config.toml
hidden_size = 256
num_attention_heads = 16
num_key_value_heads = 16
head_dim = 32
intermediate_size = 1024
hidden_act = "squared_relu"
norm_place = "pre"
qk_norm = false
init_std_o = 0.053
init_std_up = 0.0611
init_std_down = 0.0611
learning_rate = 0.00522
lr_head = 0.00601
schedule = "wsd"
max_steps = 7448
Each number is 200 + 20 x the weight over its row's rms, rounded and kept within 0 to 999. Layers, rows and columns count from 0. The size before them is the row's rms in percent of the matrix's.

# down: layer 17 MLP down (transposed), 1024x256, rms 0.0611, rows 564-616, columns 192-255
# up: layer 17 MLP up, 1024x256, rms 0.061, rows 565-616, columns 192-255
down564,103,195,216,172,174,200,205,248,209,226,196,185,247,197,217,173,185,182,167,225,209,206,177,202,194,193,199,204,193,190,202,177,185,202,196,194,192,212,183,197,213,209,180,181,193,163,204,189,188,192,244,198,197,205,207,180,189,215,174,229,182,214,236,178,205
up565,100,183,195,180,220,199,212,193,174,164,222,186,188,206,179,215,178,182,223,234,189,186,212,237,217,200,174,192,208,201,183,210,164,207,225,185,221,211,242,203,224,193,192,196,197,180,168,228,181,220,214,196,206,162,180,201,216,220,164,192,197,209,237,198,190
down565,099,208,251,194,193,189,187,212,191,215,191,205,154,211,183,214,189,195,192,226,205,211,202,186,209,212,183,178,213,213,186,185,216,214,192,212,231,228,213,217,201,218,234,199,207,200,202,175,213,205,178,182,225,160,213,181,211,188,196,237,240,191,179,216,177
up566,106,166,215,168,235,216,192,202,170,220,183,227,244,207,180,219,199,241,163,194,211,251,212,198,188,232,251,212,230,209,184,193,225,224,202,212,172,178,171,179,229,212,183,196,189,174,170,192,142,204,173,208,189,215,196,202,183,183,232,210,226,187,197,164,200
down566,106,211,199,207,205,184,256,189,217,161,186,216,205,176,186,204,201,211,210,210,225,241,178,178,177,218,170,191,198,190,226,188,196,170,199,186,191,196,220,226,159,174,193,197,219,207,198,212,211,193,210,163,215,218,206,195,229,202,196,193,206,207,212,189,164
up567,099,199,197,211,202,223,225,166,198,202,210,193,180,201,175,191,188,203,211,204,243,191,221,183,208,200,192,158,215,173,185,213,210,181,199,231,198,223,180,231,193,210,211,191,208,194,197,177,189,180,203,232,196,218,194,230,184,188,216,190,207,199,204,212,198
down567,099,196,189,206,203,187,240,219,200,219,192,209,178,204,237,237,222,188,196,199,174,188,169,190,207,177,229,190,169,189,212,172,195,176,180,168,180,196,223,207,199,187,205,191,207,201,212,207,225,192,175,197,195,192,193,201,226,177,179,199,169,229,228,217,160
up568,094,220,180,210,216,201,155,199,195,219,199,190,213,179,178,198,198,195,193,179,213,231,170,202,180,212,211,180,185,161,209,198,194,214,218,203,222,189,215,200,210,217,197,191,204,200,209,225,206,173,197,188,204,182,206,174,178,183,194,190,198,175,190,206,205
down568,097,227,215,223,165,195,231,188,191,225,239,170,188,221,197,233,187,192,189,185,186,170,239,224,233,180,161,206,172,178,239,235,199,197,182,206,208,196,179,205,189,203,193,169,173,184,226,167,168,215,201,200,219,191,226,195,199,208,207,174,162,201,164,210,184
up569,084,192,211,161,209,222,181,185,201,252,218,215,187,199,203,207,198,205,209,212,223,184,206,207,201,199,185,199,157,189,216,199,164,155,188,196,187,175,225,223,204,227,222,231,177,193,208,210,198,238,197,201,197,186,223,202,211,201,216,191,149,210,184,203,207
down569,085,186,197,223,178,172,222,191,177,195,165,180,196,200,203,186,161,217,171,191,201,226,219,220,223,227,228,206,269,207,187,252,215,191,203,189,208,192,217,168,210,228,235,201,219,218,219,180,171,207,204,218,196,227,196,170,194,213,240,185,184,180,198,231,197
up570,087,200,181,211,194,232,227,193,204,217,164,194,178,186,168,195,196,174,212,210,192,199,208,179,215,195,196,213,166,166,213,180,186,179,194,201,225,217,187,219,183,192,214,195,168,212,188,232,195,195,221,199,208,208,209,237,211,209,228,193,185,183,168,212,180
down570,089,204,217,181,207,179,203,240,211,162,207,224,180,200,223,190,196,223,223,172,205,192,173,205,181,191,165,179,226,176,203,209,204,215,191,189,200,220,190,185,198,212,214,213,205,200,225,206,207,183,170,197,202,198,207,170,164,182,177,203,184,242,232,174,186
up571,101,200,175,199,239,192,176,201,179,197,193,214,206,178,217,193,165,185,203,200,199,255,182,262,184,182,189,189,199,200,205,216,171,195,180,189,215,198,201,214,212,200,164,199,194,215,195,162,192,217,194,185,199,185,184,215,241,196,179,223,182,218,203,169,176
down571,101,179,216,196,209,185,207,215,223,205,250,201,215,195,220,203,201,177,212,210,192,187,175,182,180,222,196,192,202,163,176,200,235,193,178,181,194,164,214,188,175,203,196,169,275,218,217,228,199,202,245,193,200,209,205,203,164,193,233,195,205,180,217,217,184
up572,099,193,151,218,186,199,194,213,196,177,222,190,224,192,241,207,202,219,187,188,173,223,183,202,201,237,192,177,188,218,178,183,213,183,172,204,187,218,167,218,216,208,190,197,251,172,192,215,195,213,224,214,216,221,171,178,166,196,231,196,188,212,205,184,197
down572,099,171,207,225,170,210,233,209,192,200,204,200,149,217,192,172,213,220,186,178,221,230,207,200,184,176,199,186,206,195,188,210,171,225,253,201,244,231,186,233,208,189,203,207,180,223,153,180,175,218,209,218,220,158,264,179,185,180,202,181,198,219,214,219,214
up573,090,253,189,212,232,222,190,182,180,194,195,256,227,198,195,245,182,196,227,186,192,167,155,189,199,199,217,185,234,181,189,205,183,185,202,217,202,208,175,163,193,195,206,192,178,223,215,153,190,207,190,192,211,151,179,192,223,189,211,151,202,176,181,190,203
down573,091,156,198,170,167,172,196,212,203,170,198,186,200,173,221,159,178,208,176,204,212,215,212,204,206,201,205,221,194,197,225,204,192,204,190,169,215,202,186,211,223,187,208,210,205,173,212,248,205,206,238,213,166,248,202,184,207,211,204,217,188,190,198,224,187
up574,097,196,161,222,211,234,199,183,198,233,171,220,194,230,215,221,173,205,220,230,212,177,223,194,189,211,228,161,234,170,190,205,191,206,207,188,188,228,223,181,202,211,172,213,195,205,182,231,190,187,211,211,219,181,223,211,222,167,197,170,207,210,166,207,173
down574,096,211,221,207,196,194,210,208,180,157,219,192,218,231,173,197,189,174,207,189,208,183,198,173,224,219,190,201,190,188,223,203,192,196,205,188,182,181,235,175,206,202,212,182,197,202,191,175,205,198,237,215,188,232,216,173,197,206,203,212,175,198,207,188,231
up575,089,183,184,164,229,233,184,199,205,204,185,205,202,164,223,204,167,212,198,173,202,200,207,187,190,190,221,240,202,199,203,163,180,175,172,197,180,211,222,196,197,201,171,204,238,172,180,201,178,235,191,192,210,160,189,206,221,180,189,192,221,211,192,177,167
down575,093,201,206,223,199,219,250,228,205,170,198,166,235,192,187,232,185,212,212,247,166,180,229,220,223,235,222,185,221,210,175,210,207,232,232,213,208,224,211,182,227,200,190,192,206,216,192,200,203,191,208,207,223,194,230,207,176,206,176,202,191,230,199,195,199
up576,103,231,169,231,179,228,180,204,192,227,161,227,205,186,196,175,183,215,199,178,179,185,213,173,192,213,220,184,209,213,197,206,176,234,170,196,159,214,221,194,180,205,202,186,199,181,184,200,217,194,203,200,218,192,211,195,182,156,260,187,222,185,158,220,192
down576,101,216,168,194,209,190,171,197,153,178,182,171,168,190,182,210,213,223,185,180,231,221,191,182,185,215,192,206,205,168,206,200,191,173,219,203,222,206,186,193,210,169,204,212,203,201,216,211,193,208,197,195,184,193,182,174,207,230,212,192,189,185,191,221,231
up577,103,211,184,190,213,217,208,224,192,255,218,184,225,183,209,180,212,187,194,174,207,213,226,207,234,204,199,201,188,171,199,186,152,227,194,172,155,192,213,234,163,222,180,201,181,175,187,198,194,240,192,219,187,168,185,227,227,177,229,199,213,167,220,201,198
down577,103,226,188,206,252,192,198,202,197,195,179,187,195,218,155,195,206,196,187,167,208,215,168,192,192,215,180,193,215,192,192,199,207,186,204,207,217,216,180,195,253,207,238,209,180,184,178,162,197,200,211,208,249,205,184,183,199,227,185,206,187,216,199,229,195
up578,115,217,194,218,212,233,168,159,195,196,194,196,193,180,176,198,160,196,178,219,185,220,200,183,207,215,203,190,180,184,174,151,176,169,207,175,204,174,208,201,189,157,210,212,188,242,178,190,217,209,203,198,197,186,178,202,214,201,163,211,193,199,230,193,182
down578,110,205,199,152,215,205,186,232,204,197,177,200,195,229,223,224,194,177,202,169,205,162,190,163,209,167,229,223,178,198,212,190,207,193,179,182,167,177,200,184,203,179,211,196,189,213,186,214,168,213,202,202,197,206,183,180,154,211,212,202,189,190,226,219,208
up579,102,211,191,205,216,230,163,217,177,180,210,224,204,203,217,210,202,203,217,216,201,208,222,210,202,232,194,208,159,182,192,216,188,196,183,207,189,186,197,177,165,204,174,197,199,241,146,224,164,202,185,178,161,189,176,192,183,198,177,199,202,218,222,191,217
down579,103,214,201,182,189,213,196,205,171,186,159,182,223,213,178,199,240,209,192,236,181,220,208,206,208,219,209,189,206,223,174,242,208,226,219,180,162,211,196,219,215,234,207,186,192,190,213,215,161,183,188,179,182,177,194,234,214,172,192,198,216,208,200,171,204
up580,103,235,212,202,187,178,176,219,185,178,199,215,184,180,167,162,199,187,199,190,208,240,180,197,185,225,199,227,208,198,181,194,227,170,167,223,192,176,162,159,215,222,222,183,192,219,195,184,211,211,216,231,159,196,212,216,218,198,189,181,181,211,226,214,217
down580,103,189,206,210,169,197,216,205,204,228,199,192,224,230,175,217,212,206,208,192,251,199,178,186,204,180,199,187,171,175,166,196,226,206,175,172,213,216,197,218,217,184,183,234,209,190,198,176,176,194,221,213,171,148,206,172,201,216,214,172,184,194,187,203,232
up581,101,182,163,214,213,180,182,192,208,211,161,223,222,199,180,193,195,212,201,204,207,249,203,189,193,252,237,191,223,227,195,159,171,179,168,220,198,208,177,227,189,194,191,204,191,209,208,205,197,169,160,190,166,182,191,215,192,200,194,203,208,204,214,194,202
down581,101,207,190,199,227,230,212,187,162,194,190,196,199,207,180,218,211,146,179,205,201,184,195,212,202,168,196,218,190,224,177,212,192,209,185,168,218,167,221,206,173,224,213,181,234,175,181,181,190,227,210,196,194,183,209,167,203,210,175,198,236,199,177,221,237
up582,104,203,168,185,227,223,230,227,203,192,199,220,240,216,195,189,231,222,168,186,210,230,161,213,164,192,210,208,193,211,196,219,184,204,206,223,201,161,183,195,186,203,167,209,178,215,188,190,178,207,181,182,200,172,220,167,212,212,183,194,195,222,225,188,211
down582,104,225,186,194,217,173,200,222,211,216,234,186,185,186,185,206,228,200,189,210,221,222,235,245,204,172,195,195,231,203,199,169,207,183,185,189,193,195,159,236,235,191,188,206,230,192,190,194,245,208,184,166,171,226,184,195,207,199,220,187,230,181,186,210,203
up583,092,212,191,197,219,191,206,207,193,193,189,193,207,185,190,232,205,180,177,204,209,196,150,183,163,180,216,190,202,206,193,198,164,193,209,184,180,192,170,183,207,191,164,171,156,166,185,203,211,213,210,174,195,164,228,192,232,182,204,197,178,226,211,163,200
down583,096,142,192,184,200,215,182,176,198,218,193,168,226,214,231,153,240,207,200,213,185,213,236,164,205,207,209,187,203,170,209,200,210,228,174,218,215,209,249,226,211,216,214,246,177,208,196,221,208,186,185,196,222,220,209,193,206,227,195,184,190,217,246,223,177
up584,083,186,209,225,211,214,213,222,196,238,214,186,228,183,177,214,185,217,161,204,188,206,185,161,218,195,196,211,185,183,213,183,195,177,215,207,175,179,175,165,221,200,232,181,177,216,183,203,198,180,208,182,210,204,170,192,172,179,219,185,190,214,177,176,181
down584,086,185,214,191,196,180,216,218,195,172,177,176,174,234,211,167,227,207,213,229,193,181,229,208,192,231,217,190,231,183,171,214,198,207,206,217,216,203,181,215,179,203,218,184,208,215,182,168,189,175,214,193,186,191,226,196,241,210,213,170,185,257,239,207,183
up585,102,213,189,216,218,185,185,179,183,202,185,182,207,156,197,168,155,172,205,183,257,231,180,190,224,196,188,194,169,215,185,195,158,213,235,230,201,217,189,212,206,200,198,219,203,220,237,199,186,165,209,212,168,217,201,176,191,181,183,191,173,221,207,177,186
down585,102,197,223,179,205,190,223,215,172,216,202,175,192,194,203,187,218,195,205,193,204,202,187,195,197,203,212,165,191,210,200,178,191,195,183,223,197,214,232,199,185,188,207,198,188,183,203,200,170,196,202,184,181,215,177,185,195,250,198,197,178,227,211,208,210
up586,102,186,147,184,214,178,221,222,180,193,197,203,215,207,186,213,190,189,182,212,213,196,205,193,171,193,200,192,208,226,206,196,205,207,226,202,197,192,173,207,158,210,203,236,215,202,209,203,202,213,190,191,206,219,184,215,203,154,219,206,218,192,203,208,198
down586,103,197,239,203,193,189,188,186,187,207,193,209,164,209,224,224,202,179,199,191,183,195,182,208,184,193,195,221,218,211,217,194,198,175,182,188,201,205,206,186,250,193,199,176,201,161,195,237,161,215,187,229,162,194,223,235,193,208,257,215,203,199,179,217,157
up587,099,202,200,179,207,188,208,205,223,231,209,183,215,166,199,178,224,190,181,187,209,198,201,184,195,212,198,184,186,200,192,199,164,167,148,165,197,191,183,213,190,207,196,199,221,195,207,196,215,190,215,211,175,226,211,207,216,185,221,162,196,195,195,214,194
down587,098,214,244,202,209,168,204,202,226,176,166,185,164,225,216,179,186,192,208,208,174,183,205,188,201,182,192,201,220,228,214,254,250,190,202,201,208,172,225,180,191,232,199,209,203,212,187,230,187,191,189,205,164,176,202,223,209,173,188,200,199,197,202,180,194
up588,099,209,183,196,213,170,139,198,175,214,191,222,179,206,197,198,226,194,195,176,217,178,178,217,188,198,191,194,209,170,179,200,207,181,187,247,207,221,187,225,181,199,204,194,225,197,188,180,195,179,208,203,173,205,203,181,235,211,185,239,174,213,166,218,201
down588,100,209,192,221,201,227,231,214,198,191,171,213,195,189,173,190,152,204,205,179,199,203,234,176,229,185,181,189,188,204,215,179,241,216,210,172,193,211,234,203,222,194,186,203,192,219,214,205,236,217,215,213,218,253,233,220,173,188,198,160,164,171,182,192,138
up589,099,194,206,178,171,183,227,206,198,219,188,181,242,202,191,215,225,207,201,160,192,218,155,199,196,198,202,161,178,188,180,205,172,199,218,217,136,213,245,216,183,176,186,191,200,166,192,190,213,208,209,185,176,199,205,169,193,214,172,192,196,232,215,177,159
down589,100,219,185,195,177,212,206,204,236,161,183,214,203,199,244,216,180,244,192,207,198,166,191,207,209,167,214,217,217,178,214,224,179,173,188,165,238,185,171,199,211,187,206,199,243,176,200,176,183,165,232,183,228,213,207,199,183,194,189,209,169,185,207,170,173
up590,100,161,211,197,237,181,218,162,199,206,194,190,169,242,197,199,172,183,182,201,187,223,192,192,228,207,244,194,208,179,183,214,175,204,175,184,187,176,194,202,230,220,175,207,222,183,202,180,189,180,182,173,201,202,205,175,241,194,216,217,175,177,197,209,202
down590,100,231,183,211,180,196,205,192,224,202,159,209,205,187,211,235,178,165,198,204,229,171,196,206,209,221,216,227,190,211,173,221,234,228,210,162,203,204,230,174,188,191,208,189,209,180,190,218,180,177,199,193,183,198,206,210,214,221,177,166,213,224,184,203,201
up591,100,220,218,169,198,245,216,235,170,186,175,234,217,199,226,203,241,192,201,183,172,203,226,201,175,215,186,188,241,208,207,220,211,208,209,190,195,219,198,203,170,200,187,228,183,184,214,183,217,210,189,195,197,218,233,195,208,201,210,193,183,218,212,183,159
down591,100,224,176,207,241,237,215,185,223,199,208,190,198,194,204,193,212,208,177,228,239,182,227,222,208,197,189,214,198,196,208,209,189,194,200,229,239,207,197,184,204,219,184,187,246,214,188,204,214,176,234,194,212,166,226,218,165,226,226,191,240,199,175,211,188
up592,101,207,202,179,226,176,187,173,200,160,180,207,192,190,187,209,214,198,171,191,183,217,208,206,207,204,209,188,217,178,203,163,196,219,180,187,202,189,160,196,152,188,202,231,181,188,200,211,214,215,170,193,180,196,182,183,215,193,172,201,191,221,211,173,192
down592,102,184,186,187,176,199,214,177,139,267,215,185,185,190,239,186,173,228,201,200,166,184,210,237,217,198,216,200,182,238,194,189,185,213,235,224,215,209,201,193,217,201,223,201,213,229,225,165,202,224,214,231,186,172,219,211,186,196,193,184,142,208,206,205,195
up593,108,251,205,209,201,194,220,176,192,207,208,184,173,227,195,177,201,206,197,220,195,200,196,210,204,218,233,212,167,151,192,171,204,195,211,206,151,187,213,197,185,220,199,178,166,183,223,201,213,191,228,181,180,213,249,211,182,206,227,212,204,219,208,191,187
down593,107,188,209,191,219,209,189,197,206,193,212,170,168,192,177,207,226,210,204,185,188,225,190,174,182,228,238,204,208,194,199,203,194,200,179,225,244,234,220,209,195,175,218,186,223,192,194,185,200,244,194,203,181,189,224,181,182,165,176,167,204,213,191,222,197
up594,088,202,186,213,211,222,186,233,195,211,120,198,211,195,191,200,191,218,168,186,222,191,194,187,176,215,208,201,195,201,183,183,197,188,169,170,166,206,191,246,209,222,212,208,210,199,223,189,209,230,211,167,204,232,197,207,202,226,190,179,200,238,168,197,202
down594,091,210,179,183,226,221,187,187,209,196,217,186,210,192,193,230,226,181,196,196,226,227,176,214,213,202,205,199,203,210,183,223,190,233,175,171,201,228,181,234,223,243,188,226,191,189,207,259,174,204,232,170,222,180,194,201,188,261,206,201,192,166,199,216,228
up595,108,208,200,164,192,199,235,212,163,169,172,211,200,183,209,180,149,185,186,234,194,191,238,189,212,213,211,224,216,184,197,196,209,212,191,183,208,187,209,211,159,215,192,204,213,221,211,180,196,188,222,207,200,217,218,207,230,189,195,184,205,207,183,173,177
down595,106,211,231,162,200,203,198,212,213,214,207,215,198,203,212,173,227,175,195,209,171,230,177,180,208,193,162,245,210,221,206,195,209,196,241,178,177,202,194,186,202,223,198,182,200,209,214,182,200,188,186,192,219,205,164,212,164,211,187,218,210,196,171,184,188
up596,099,188,185,194,192,179,195,205,188,193,193,210,192,180,243,224,206,190,218,165,221,217,213,198,192,180,196,200,210,227,193,176,192,189,170,184,166,185,184,203,193,223,190,208,214,211,186,160,203,204,196,177,212,200,203,200,207,151,203,158,183,248,217,215,209
down596,099,229,195,214,208,189,200,190,219,197,196,204,162,176,189,219,192,205,198,167,196,231,216,187,204,238,185,237,239,185,210,177,189,189,199,184,214,177,202,213,183,194,222,175,172,172,219,198,206,171,214,229,208,243,240,227,204,200,220,199,208,171,186,183,236
up597,106,180,196,225,201,177,193,166,165,210,181,208,225,188,214,169,203,206,184,195,187,191,190,215,183,202,202,199,187,182,192,198,211,189,179,209,211,199,197,229,196,183,166,187,176,179,181,137,184,206,196,201,197,229,175,191,187,206,187,199,145,240,207,166,213
down597,102,205,201,209,216,215,227,206,187,230,210,179,226,184,214,195,204,211,185,181,239,187,214,214,194,160,221,216,202,210,170,184,152,221,182,190,171,227,225,199,192,198,214,168,173,227,195,196,184,197,204,231,167,242,179,191,158,209,201,228,244,207,212,211,173
up598,101,233,181,188,178,243,207,184,180,174,200,231,165,182,202,181,198,209,192,210,177,214,196,226,200,243,228,197,204,215,176,187,170,190,170,228,161,219,197,234,206,223,174,214,240,173,177,199,217,217,211,179,211,228,204,218,214,168,178,168,162,224,184,219,200
down598,103,193,213,202,199,183,200,229,232,240,240,203,220,217,214,179,187,154,201,204,172,193,193,222,193,202,228,235,209,211,220,205,214,229,219,169,195,206,184,201,159,218,184,225,219,182,202,200,186,198,234,207,217,194,185,207,178,174,156,192,211,208,226,181,180
up599,103,247,190,214,215,193,186,166,213,188,179,174,228,178,175,229,174,201,198,199,186,176,193,196,168,179,177,198,208,219,190,198,222,183,209,177,171,193,211,175,181,208,219,203,180,230,167,222,212,211,215,147,221,217,182,221,188,187,202,179,180,203,232,111,225
down599,102,173,220,204,199,205,233,221,214,172,169,168,240,193,207,189,164,200,208,214,196,202,227,202,230,217,227,189,215,229,203,170,184,163,210,201,219,232,201,234,228,234,210,205,211,217,235,208,206,187,203,210,168,181,205,170,181,183,222,232,192,224,170,221,259
up600,097,190,195,203,214,207,212,180,205,213,172,187,191,176,189,184,180,228,193,195,202,199,215,181,187,206,236,200,171,166,195,206,132,173,198,159,225,162,207,212,182,221,192,221,153,236,200,212,199,171,169,213,158,213,218,229,220,189,235,180,192,192,199,186,209
down600,098,187,199,194,199,201,227,220,226,205,181,227,196,185,189,202,214,196,219,174,206,175,177,203,206,214,158,211,207,189,186,174,226,230,217,200,177,228,171,199,207,188,200,175,223,211,207,170,205,201,211,210,193,244,215,195,189,189,211,185,171,202,204,181,167
up601,098,189,195,195,230,193,179,194,203,209,206,177,185,206,184,176,208,233,234,207,197,214,215,170,191,251,201,229,209,170,182,222,186,159,174,216,193,179,198,200,178,203,198,221,183,171,204,210,207,216,187,211,191,196,193,200,223,200,183,185,189,217,178,182,232
down601,100,202,210,194,174,190,210,174,187,193,153,206,169,202,206,212,187,212,189,203,206,212,201,204,201,209,209,201,198,202,171,190,193,211,231,200,223,172,203,217,218,228,234,231,208,169,198,189,238,224,196,212,214,208,231,197,188,199,225,180,225,158,199,215,181
up602,093,203,176,174,193,184,190,207,212,197,191,155,205,186,195,210,205,183,215,182,220,216,213,209,191,241,193,165,200,217,182,204,185,191,201,185,222,207,203,195,213,197,213,225,196,205,233,197,217,197,200,235,199,183,223,218,198,163,258,195,204,191,218,190,214
down602,095,198,211,209,190,175,229,183,194,219,230,183,191,205,190,188,217,180,170,182,196,190,220,209,216,170,209,207,233,168,229,181,218,226,201,224,158,181,213,199,210,223,175,218,212,208,182,196,169,183,192,168,196,222,217,172,225,195,172,168,201,210,187,231,196
up603,102,205,209,224,196,206,198,196,191,189,170,202,193,171,185,193,247,192,170,184,215,200,164,212,179,222,203,173,189,190,180,227,209,174,160,203,178,194,179,209,218,209,197,209,221,185,191,207,181,223,212,196,163,202,159,227,193,176,205,172,191,179,186,209,203
down603,100,206,212,196,207,213,186,219,220,185,182,187,181,196,194,210,192,230,220,189,185,207,177,171,177,197,197,191,217,167,210,178,186,216,205,192,191,211,214,189,199,195,199,233,218,171,218,205,182,194,236,201,213,201,169,207,224,236,186,214,182,210,237,228,203
up604,088,202,196,178,186,206,162,226,214,222,162,178,201,204,204,192,171,163,206,220,246,184,209,183,206,212,215,159,191,193,232,204,180,182,184,177,153,217,198,191,175,209,169,246,204,203,191,203,202,188,195,221,215,214,224,190,228,209,189,190,231,185,190,166,192
down604,091,209,181,202,193,188,183,161,192,222,191,213,204,193,188,215,217,204,213,201,204,260,186,186,232,229,176,193,170,222,204,209,200,191,208,180,175,205,213,164,215,229,212,200,207,202,215,207,191,217,207,188,177,171,199,212,169,195,183,187,186,206,170,190,210
up605,105,238,183,217,196,210,199,188,199,216,216,170,169,160,207,176,217,188,211,223,211,181,201,211,218,207,210,191,202,187,179,185,175,180,196,229,172,200,209,231,196,204,218,201,207,190,174,221,176,248,196,206,216,176,220,204,182,204,198,198,167,188,208,208,145
down605,105,238,180,184,216,211,170,214,204,142,230,198,200,194,213,199,164,181,193,237,196,208,180,184,203,206,213,178,221,219,145,213,167,217,209,180,230,205,218,162,167,224,215,191,207,196,176,215,163,202,196,185,216,204,204,228,221,208,194,219,184,199,190,192,240
up606,095,191,224,213,185,199,196,200,195,204,189,203,188,218,207,195,226,207,165,181,186,183,201,213,189,249,213,212,206,177,191,190,173,203,204,193,191,195,213,178,182,221,198,213,217,210,228,214,198,179,198,172,181,212,184,205,236,182,228,228,214,203,190,210,207
down606,099,194,172,161,198,179,198,207,199,216,181,197,162,199,171,224,245,235,226,184,257,212,183,208,247,148,175,179,183,152,189,222,184,197,203,192,219,203,223,203,199,218,195,177,228,206,200,156,189,219,211,212,225,180,243,201,196,184,207,178,231,192,186,194,184
up607,095,187,187,186,196,223,232,237,201,175,218,225,227,173,225,203,146,185,218,176,179,190,192,186,160,224,197,177,220,211,212,179,227,219,210,187,185,222,220,198,191,200,223,206,215,184,216,189,176,167,184,218,235,215,194,209,185,185,218,180,194,196,170,184,209
down607,095,217,189,206,194,167,198,217,227,222,200,207,188,208,197,200,212,202,182,238,180,215,215,203,219,189,180,211,211,208,176,232,163,170,204,220,224,196,196,211,192,184,219,190,176,209,192,199,223,224,214,183,178,183,182,182,186,205,212,190,213,217,183,229,166
up608,095,209,178,201,220,209,172,177,193,189,191,184,213,193,229,167,211,189,219,184,209,203,197,205,200,161,187,229,206,204,226,203,193,194,168,195,183,217,186,176,198,196,182,206,215,200,208,196,197,183,210,182,204,216,209,197,221,197,216,206,201,228,203,161,183
down608,097,213,202,238,208,210,232,198,184,221,193,203,187,189,192,213,229,213,217,228,179,223,171,216,171,192,219,185,177,184,194,179,193,183,217,181,232,197,222,203,202,172,242,231,230,208,179,186,210,200,212,193,177,185,206,225,184,204,229,192,189,189,214,206,242
up609,100,205,205,196,197,171,207,197,201,193,209,211,215,190,167,173,207,240,201,175,203,199,162,221,174,229,202,189,195,165,212,194,223,173,207,221,195,170,169,197,208,211,173,210,195,203,205,207,203,220,156,203,226,226,216,214,200,203,199,208,202,195,190,229,160
down609,103,245,205,194,186,209,150,176,213,191,187,207,152,183,186,199,181,208,181,174,220,189,216,198,170,194,191,205,189,207,197,199,200,214,197,187,176,196,200,167,210,182,188,203,188,229,222,182,170,201,236,169,206,217,213,158,188,202,174,168,165,218,192,208,254
up610,109,192,206,171,208,240,201,149,193,208,178,198,220,173,200,179,170,225,171,173,220,225,227,213,185,215,217,231,198,189,195,205,171,188,175,228,219,176,189,190,191,183,184,237,191,209,210,197,210,234,218,227,213,208,166,245,198,213,191,215,176,186,198,220,214
down610,107,178,175,182,186,208,227,169,177,200,184,187,196,202,181,203,200,227,236,197,222,188,212,173,183,172,176,167,205,222,192,174,249,242,234,174,238,169,192,233,193,212,183,205,222,215,213,177,200,166,192,188,204,222,199,197,153,152,200,186,223,205,197,215,188
up611,096,199,162,224,210,212,180,188,220,179,199,181,191,184,184,201,196,216,180,198,193,228,204,183,208,217,220,174,203,151,211,185,180,176,225,179,191,207,188,173,178,230,216,251,205,230,173,218,207,202,212,209,187,216,201,213,219,217,190,213,159,200,154,205,235
down611,097,228,215,196,193,184,198,193,189,201,188,229,222,231,205,210,216,210,236,213,244,217,191,189,194,176,218,206,209,208,188,202,200,217,193,218,233,203,245,176,181,217,212,205,225,204,192,199,219,228,222,234,195,185,245,208,186,221,206,202,191,177,196,236,187
up612,101,200,198,205,185,206,208,208,202,192,208,211,213,191,200,170,187,222,209,197,215,217,165,208,191,215,189,169,201,173,169,179,198,165,158,203,180,178,217,210,206,187,182,214,161,167,192,210,187,167,196,204,162,189,206,205,186,215,185,207,212,241,191,193,184
down612,102,191,230,175,201,197,196,191,131,214,162,193,188,200,199,178,171,230,189,234,188,179,207,171,221,205,213,195,188,205,200,189,205,181,249,168,236,215,184,194,185,199,174,227,217,178,222,232,196,225,205,182,207,182,191,188,212,190,187,215,178,197,214,176,227
up613,103,167,170,198,181,234,198,210,181,210,201,215,186,217,199,220,210,211,239,201,221,217,189,237,202,255,217,196,177,203,197,185,194,236,181,209,207,191,195,187,220,228,167,196,228,218,195,149,205,199,200,188,195,231,219,195,186,194,212,176,197,183,176,202,161
down613,102,198,196,223,197,200,191,182,221,198,199,172,188,206,194,214,195,217,190,212,197,145,192,166,181,167,196,205,232,175,206,197,212,202,178,212,175,210,205,208,238,160,247,168,183,237,188,238,219,210,195,222,235,205,198,207,227,177,198,190,194,201,174,215,216
up614,106,217,195,206,189,178,178,238,187,196,206,181,203,193,185,208,200,233,202,192,209,154,189,207,212,190,193,188,207,196,198,216,171,200,210,191,216,197,236,221,205,191,204,190,208,198,216,180,184,202,203,177,190,239,235,185,189,172,253,200,201,213,204,179,170
down614,107,210,174,223,179,180,192,182,192,210,213,211,236,197,180,174,179,177,212,183,202,163,192,200,177,178,186,215,216,211,242,178,190,171,203,145,177,225,214,181,208,213,195,220,249,207,170,201,196,213,234,202,206,187,212,205,222,191,215,209,206,224,161,231,219
up615,110,183,196,226,188,219,218,210,179,218,206,180,190,183,170,196,170,197,180,207,188,183,204,175,215,205,224,219,229,171,211,193,200,184,192,232,205,209,225,233,207,196,198,211,182,208,208,226,192,193,181,210,205,179,170,198,222,205,189,211,203,182,203,179,169
down615,107,165,217,206,200,218,230,201,216,190,201,172,186,206,202,216,160,250,245,220,187,194,208,205,198,176,197,198,202,178,220,202,163,194,196,195,189,204,159,206,207,173,193,196,193,201,213,225,209,202,205,224,184,186,219,193,191,179,187,218,199,193,203,206,197
up616,094,227,205,151,194,213,190,197,194,218,205,198,216,185,195,214,204,207,181,200,195,215,175,205,167,216,185,147,182,182,192,169,192,211,173,210,180,211,194,206,175,233,205,215,195,207,177,204,202,153,159,181,171,232,229,239,194,175,200,205,210,207,194,203,196
down616,093,219,186,200,215,177,227,202,230,223,229,205,215,211,249,168,200,207,198,186,219,198,218,223,211,209,198,207,219,220,207,198,213,195,177,223,188,228,203,211,218,228,223,195,211,203,187,191,165,211,194,187,217,173,181,171,233,219,197,200,176,196,204,210,202